config.yaml
num_hidden_layers: 12
hidden_size: 160
num_attention_heads: 2
num_key_value_heads: 2
head_dim: 64
intermediate_size: 640
vocab_size: 1140
hidden_act: "squared_relu"
norm: "rmsnorm"
norm_place: "pre"
norm_eps: 1e-06
positions: "rope"
rope_theta: 1020.0
rope_fraction: 0.5
qk_norm: true
attn_scale: 0.194
bias: "none"
tie_word_embeddings: "early"
parallel_block: false
extras: ["some layers without positions", "local attention windows", "gated attention", "value embeddings", "an embedding shortcut", "learned residual scales", "skips across layers", "capped logits"]
init: "normal"
init_std_qkv: 0.0219
init_std_o: 0.00447
init_std_up: 0.0219
init_std_down: 0.00447
optimizer: "muon_variant"
learning_rate: 0.00803
lr_mult_qkv: 0.7
lr_mult_o: 2.0
beta1: 0.93
lr_head: 0.00869
warmup_steps: 0
schedule: "wsd"
decay_fraction: 0.819
decay_shape: "sqrt"
final_lr_fraction: 0.0
batch_tokens: [8192, 16384, 24576]
max_seq_len: 1024
doc_mask: true
train_tokens: 125400000
max_steps: 8417
dataset: "wikipedia_en"
Each number is 128 + 24 x the weight over its row's rms, rounded and kept within 0 to 255. Layers, rows and columns count from 0. Numbers have three digits each. The size before them is the row's rms in percent of the matrix's.

# up: layer 2 MLP up, 640x160, rms 0.177, rows 236-273, columns 80-159
# down: layer 2 MLP down (transposed), 640x160, rms 0.0868, rows 236-273, columns 80-159
up236 109:143128138102146098160111119168149145116163103122101115124140168099138105107137084126138140144140188141168169129141136162096139104159147134109125118161110164136120110088150117143140072096149065121140088090132144098096121143135122117144074116
down236 100:132093123086162119169154153140116098125136125112142135093145126090118145103111115171143122091131091092120121117130107150128147135101097091137114127127078109136137112078142123138126137127098119112142134097120167177095100123113112123103148116
up237 098:127133143158101104150122139112106135124105145090129102118144102092118142141144118176144156111172103157128148127134136116160108152141155110170122121139121152137109088147148113106140163128182132131123145120102121141101097144144174135128092077
down237 087:147129143119145139155105151142101153126139152075101141186145036143123104113123146165120121113185151142148103120146115164145131121113122117157161155135117140153144148110142129111104122143138151081116139117151119140141121164086132157148082109
up238 120:134151095106118138057112151095147156118090132137184130117166138115102127106166116156105111116158132117186109097130119153128157150144109119094140099144121173137128134165116161119128158142137104089154140123112114110177112105133124109080121121
down238 111:138125110133149107154145141178092173127113142109088152134150135125147182088128129115114105158102103133064152110115155085133102110116147116141130117106125115130155151166141125096081083107059110118128127114121133117133135127162143161101128128
up239 094:099127095155139120111110153122081120136112151101123110104121126090113170173098130130134131129092110123092075153148077112159108078120136101141097114133111112103100123149146130104158128139117111125148149113101101157164096197154103113108122170
down239 094:141128198171155103091136115124128134184102124166108137149158115103134139125095120135166133153132130145124112140118088119121137090114118151152119084093157110128094146131098140122156114135157174100146123112137107127094148121108123162168166147
up240 078:168181099148131109133136159148101146141110134103121110136168115139131133103147121125135112151094140082152163163130123127120103121117167161107173076178119129106067129130112142161144116129123109143137093080140131086149109129129118156096132130
down240 069:095137163095130124115111144137156128135112083137152151143137104164153092099107114135102149139078130104159139134149111149128112126094139091125169143105145081161133103096116139131123123117136188121048147101122135136126132161119112129109143124
up241 126:110119084102105164161135157139100112102107145154132134100148103175185105078150163102084133102143163107125096120163095116111168130118105148108143111156152129090124146094126129123117154117136134164102115103128110139211113143144113153131137141
down241 126:133140145117096128121133109126152142113107098129133116141155134114056149127110133118155130099133121137110129084117164116145120151092144163116152124139142141127139120157101142117078124187155121113084095125067146125154105130095161157126106096
up242 122:143106140091173146149127123149171123094105112136156104104108116150127119106127147089118151140141158160145121167134176138128135108094095129135135146142118179143144115150099146151101133163117136153148176136079086071145171118150115118146145112
down242 126:144135124143109178138111052170157135132126162140178081129153102102144113105173113116124116086136125100074157154131153109123096122136092144155143133106082109145116093170100112173118131060129089131129133126128118081112094113126142135136109110
up243 090:134139127139154086100109142112153135094122075124118134171163111132119103148082139088171112125119128150115091180106170127132114132176163093123151149115090127118120068134137123167127166097129101116164136155089148204146155104076104151142158134
down243 085:151140135127104105124138151107141116135118145077108146103125114143137144115118172145163095095116125072167121135128120165167163117130068130143141125162112137122086167105156147143121156133117121129139094140136099120113154085140090186125126131
up244 033:149147164127124189106111156126106107169130137127109099153136110141127075089148142108089140131157098139149120143098079115120122110131120181116151152127136143132138129131128139152124096099110159138124110155152090104113119131145130085110152153
down244 033:115141107135133134103156074126089116180133137122114107117160145125159111082135113120126181114127070133145110101123117124113096121125084105165110111132137115124128113128116130113128124116124155146056132148116091114098155104163138073139156185
up245 127:107112126111127095123085168176132118132139136120098121108145136150075109103125096109103146113103145136129101111206164111093100079166122129149125106095099127129134109137129144100154139100119146115104123180095137174127119102123101093110132113
down245 131:131144095149108062150098133137140157122110085146115137157137133084116115125115136140144179114148163135136170107098151119131157111156108128154122151105131098160124138131140159112115169132139084131067125108116087140167132126118195150114124145
up246 123:154095126139104134157098158106140128071144127125111099105186139139126094106155131119123114149131171133085107110180145155146139058127128122118193138163143147107082156163135162088108098103101155109139134130118109118178124139135135109150124138
down246 124:109158111141125136147135099130155131131148103088080155101182139143075106082104114122103125131110118156125095133174145132116164138120124130176098166126123084089145148113110134108119116124118125167137137125146066141136095152114111130155108155
up247 107:149120103120138122101098106123112140120111134099156130118109129130131140116149140103110071125100120112123094103122147155101181102110118117112135090138095066125104122139126140132174142115130136104175118101134125124093085119125178128147074208
down247 114:112118154141155135123134111152178149147165107126143132135205145072148121124152128139106106134099095120122091113155142093116139183125146129089170096105095134156130114094134117179143157101155137147161112154147163110105133123126089131105110155
up248 047:129162092124144128135133149139160148155100111165095163124137115116098113124115124129116177131098120136142161120073122125101137130093085145118156132167113111159151144127154112152084142139112124145127090087066146102116096153112140117185127145
down248 047:138141114142102085114112133108148147126138171134197152142146164123100078123155092124128157124128133143109153154127131100140131174126133156118145120117132143135122139136086155159095136112086094090139117129105130117149119115132109103126102136
up249 114:163099108147137109098121115102095143167115119150152132125137135133127139130131169122122124155135096099112094137125102145114143118140141116106112181100145120153154097143151132143160085115146124148127101129142191128147084116117152101169079139
down249 109:094108135125136169120112120152116069128127125124117113115116172123114113132158157118109140116172133095135125122053140101140070139114128101164125138110101067104137126146098122167148103071152165112145126121137126148133110142106126129131148152
up250 100:103106102133141126124116138119120144160132127148112128159075087149089132118090132118152094141119117119105141131110120143171095131137107123109134187119130129102122115144123087091124124149128063135122116093176111158109145158185121078128142091
down250 101:072092124086109096140118092107157134104137112134158137091107104105138152118129128097116115131140144113093119122167140132104178129131134101169156086126117161129136162137145114119110109137126117167123105098181115129161137161172147130141113104
up251 072:108127109100139152135138085173108136113123145106137121186130135118137159089128099127112145105142131131124140099086095146099124090143140146099143108136122132126094126156124083156098129146116161113108138117130124124180143155157120105189106123
down251 065:096124123100125103139145110118147112124070063150111103100123141106137144154117098129094135095128111138075144123140166142106104120107162106172136094122132137158076158111162117126160137128158119193115177132136153141122148141126146136150107160
up252 101:083153116107140133108119152097132086106152134122115143143139143152131114138156135109155125130154128123078179122124100119154112098115162110130108155065101102133103148169123157139143128111130143136075130141171162072135119166098110170121134116
down252 111:128149166136148121126126121138129113145122126126137133132173141129142162140111150159105130133117109114132140155122133154104107162091068150162108085116150138150107148148161157120162128140100133137090068085054127117136122110119148130126178147
up253 118:126148102151115136100120122117111112079169093134148113135139083132178134137115117109128070148120111161117129141085122109125128123156132132137165108128098125126134107165097114114107153129138107141157169142153119081132126102127082145179066123
down253 114:170105105137134140116125110158168113108131192160119099191156121121125066116109151112120135109107134127126153126129117115085122173132104112154078110158097122145134138138159134106144096119116128100120128176132109139127092131121161126143157163
up254 110:130105159149093092130105102132123070132105108186137134123106106120149146134114160157124067136102117140154148111166115095099092152109132106119128128072171141133107099140099147188129143149107163106152134080139138099121150137111141139132133107
down254 117:106114086100138100171158159136146106117133113144074121125133103149129184159159153125111112134109095144151130136126123083120135158106134142101039150127117129106105125167134163119123112161123104090162140123122106112112109127107100142145107119
up255 074:114128147117104117145127134122092160150137119096125107127145136114128137104116125158112143093137136140137134124101152120127150149120142157145151130136111104137179128166116165121106108142140173161165139162143090070120150078132072137093132138
down255 067:163095138102166124117136146152114174073149138158143142120156117125106123100105107116129088136148148146166139128147129138097117108083161114116135095113161144146113115141105101126120171100164116121130103178158109126160142134124113155148155116
up256 040:134156127107150139115146152091090119144142118104091150118103120164157119075133134106122084152105139137098123119108122090128129160143135148149179156147189123101200110148090128105155102133137145144123109106124122144140076070160131113109197096
down256 040:124122115110165113128167162109074120150125151158095129141085126114168095140130113112101127137163223128153093102120122091168128141139134085149114096122124087126168101104128150118117110107118080165142133128127115110098119144122092099152157113
up257 120:138101133130132135165158125122147069141125151116126140150107105142074126147137113106144118143167119133110137145176113139123106137160094129125145138072123126130140113120097174117146118108160119135156147189104122124119162113101115124122094102
down257 118:144076113129150101150123131138145133088137140112101129117114156105122101093086132109145121129136120128140131109097097136147148119113144112138138135150147184159147109114139119089158142122173122150157134128168146168167109115135094078116126145
up258 105:146128130144138126117162102133167174105151134101038150126095143155112114124128098131158159103138172137168110142113120159093160135109137155154157150143137163112146087132174103144129134151147125128105103122088144122107093137091128132162107133
down258 096:077089128128135163126126141145144106126140127141136146108151107110104149141113153142132178082134118102109167129160117106149116115126141087110124118184077078148133142139131130117105095167125137145141137147112104163148163102142094065091118150
up259 128:084114139088065153147103108081116081099139123120158175103155163134159124142178102127117104122102144130149133121171090161159124157135113124109115132134168145159124128148133112113095120124150140153129108143134168103123128153138135112136072120
down259 132:118120150152103155117121092078110143151152105114154089136123117133163116104105093144109117087099131124138112137131140098118180095115130141145139124160144141129094159147134133126122150142136132153107147131136141134093102120184138138098102149
up260 118:135112121096150112127123118141146124047120109114126131122184115138120085111136134119148133091126110134141124176099095180134148094146172155119097142108126127113134129107102171124126085143119132151157069116144085145165121096133144139110149103
down260 113:154123163094104122173109136135123086122125156156133123100146139061118146152148157159136117162145149081117142125099118095144153111158124102127115141106140142109148133094130122143144187157139075152164152138173106132133106117113111132103124139
up261 130:113131133103115140138153137110110108139147126192150104141091099145128130114111102131160089134092163149145150154091126138108128122128129114121121106130136144142100174124133097132111123153111161137130136142100104120161157103127117102153113086
down261 139:147094144128191119144129134137096161162118161098110143183133145107092082131131112115149128110143162148117133157116165132093118168140114186140152118131113131148124129169118138168140140115105117106141102115117150094115118143095145138123129118
up262 133:109130078117119120091082129100167119150148106128146123118129099135131114118174116148137084102140115115134156137107128111161137124143084123112118146116144149109153130118102131146116113110099136120119069104114105107150146123146126124141149097
down262 132:124113135126064142127133108159099134130108131165106109100131101094139103113160129105106136130140129166110134102160139152139080098116132118097114137112114139114141138108138110167105114089136130131071146147094148147130103089112145160135140112
up263 098:105161129136166117148098174105108095095132078092138166117150134180131115147125118148150111117126125154121149132143149109152110125140152151120101156099098182136128131155140140108155107132107163122127112164167179079146112121143099125085147142
down263 104:127166152161134136127121123116141146163116113162128152118167090155125131144148116104116108104158121123111178120139117115135128167141099159144119156147169164152092129139145185108153114153074149142144072133099170109144147085140147095112169099
up264 093:108124100114138111124081121151136162220078121140154121139118093156094126136133137120131114096099084148155132173109158096157111131139101106154140130145119150172133156072120113113130127128133114184124122154105130154141126120142139097125156152
down264 088:152135114114119149108099113137114138132067130150110102072112155133133178139105122105122173142117116151138138144140163128133128131159123128159096192158131134159111166134132109092131109099127112162087142162090128113085152128142165118156109139
up265 047:140091157088171131103113165118151126148118130164116112139115105114134148142147135138092129129123150132171146153126129125176103151091138130140098127156140110147101140110124143122151103118132107127124158106123072154102115106116106183075139129
down265 046:136129178131142131137125126094112107090103141101134104131110150098154099124151106120134148127137118151134180099116135111107107168172108112131111106150150145149130148104106137193130114126138098170139135127129126170107115104146084147123127138
up266 053:125099107121103118146091145107161099094145142132111161100154099151095175134152155163134150143112143124140127109106103094132127159140095138136163116130114145104101114132062153147084152144078140128146127164115118123139147132099111096069128086
down266 061:129106150153088147121126139141135141129102131135125076110165144107098114156134153129137113087125136161092154097147120098157147154155113111077124104142090117134115149114106172135151099118123149122143138181105106125182134114140111096194109106
up267 105:145143114098138127156067147081114149146096144090094135134139138134095159123110127115132092133180147120166125127141146150150137134137097160145121119102134112136097117119165117109088152146145140154151108126150153163100096157137080125104168134
down267 102:083078126107154148120151140124112136103152116118094116146192121132154171127161120157095185101104116165145105132106141116113170127134124111121133097123083102116105132155115158095150123110125119113093106097136101135100151175142136125096081182
up268 091:133179127136152130139098147152048084131142130130118147142121137121115130105121109179114125087123153112115122123141110177144153117118137105149092175118150089146106131149131072108141147167136131110112194172114155105123131163100111153145110137
down268 080:138164131137143145134130134132135126161145119123114150066123135086128153175143122131116080139127086133125121131130145160132137135114109142110148109162122089147064165184135103097109135158145135132139108088125107125123183152101117080156178098
up269 116:106142151123053164157130124129119055147117161143115113113119147151139126152111132151107096144120149114110135180108141089184154106134136096095127146150121091180096100132119126108134122143142143092107155110157146139112163113141108125129126147
down269 116:165144153143116092087126095124138166130132137112117145112091159156110124158135174169103106115114148175097164133095117113111145117127116169137128168139124129123147152122180129121166132142109111103116125087107164172076133133128148154092108129
up270 064:155098134119141103171109149143088139154129135142136138150167096170117135120165155146141097120115130122106116127129089130145129083115113110120137147142113128105149106127117096185175147102126126104158128144052136192146142180142120120105165139
down270 064:130135136148150096148139113161121127109144150143136145053159134087098139161185137135111095132120107118084107113148148156145109132128152126103132116128116087111123153194140099149144112115106156168111134105092115134097160169114049103130155149
up271 112:142137096119097126075119147091156115142162140170131138126106104103154155133183142116132146137151145143129147130152123145101120123132121114124146124129108154116157121154157146158110136135158139157130142085149149108137112137102107123141207145
down271 107:184111126121137109100147099126122131129152128134162117128112123150143108128126102146093159149168128130139099113137137113098149130086142118076096100162131085099104124115100147103111135097087118108169069110164117153153108111152123129139106101
up272 108:125138155088171110131125115108119127123162124158184110138129088122125112111126105120176116079113088159134121105109158099127110127084116145136116152184126122138162129155118181164134128186114123112147138163153098100111118115089106167115142119
down272 108:111145127139122130140164126075119139084122128152117122111120144108114115143137160118118096107149166125145127108119135147133120131105160151148128133137133115139153117095109153115081162128119133177135116142066127132189120132099104135125130112
up273 128:124142137119148157141165116124181145141134162184112140129120157090169145127115109126154121169118116154142115137153115111152125140103157119167076155131144140089139140130118152075095102111127139133129120151144100127127089166146087122169124146
down273 132:117112120151130133136107146136100104112141137138145087136108109114117106094110104154139074102149155144092111156161144129148120111113173110092151132155151107181153118101136140077152164105123153110153126169119119113124131139071115133100133094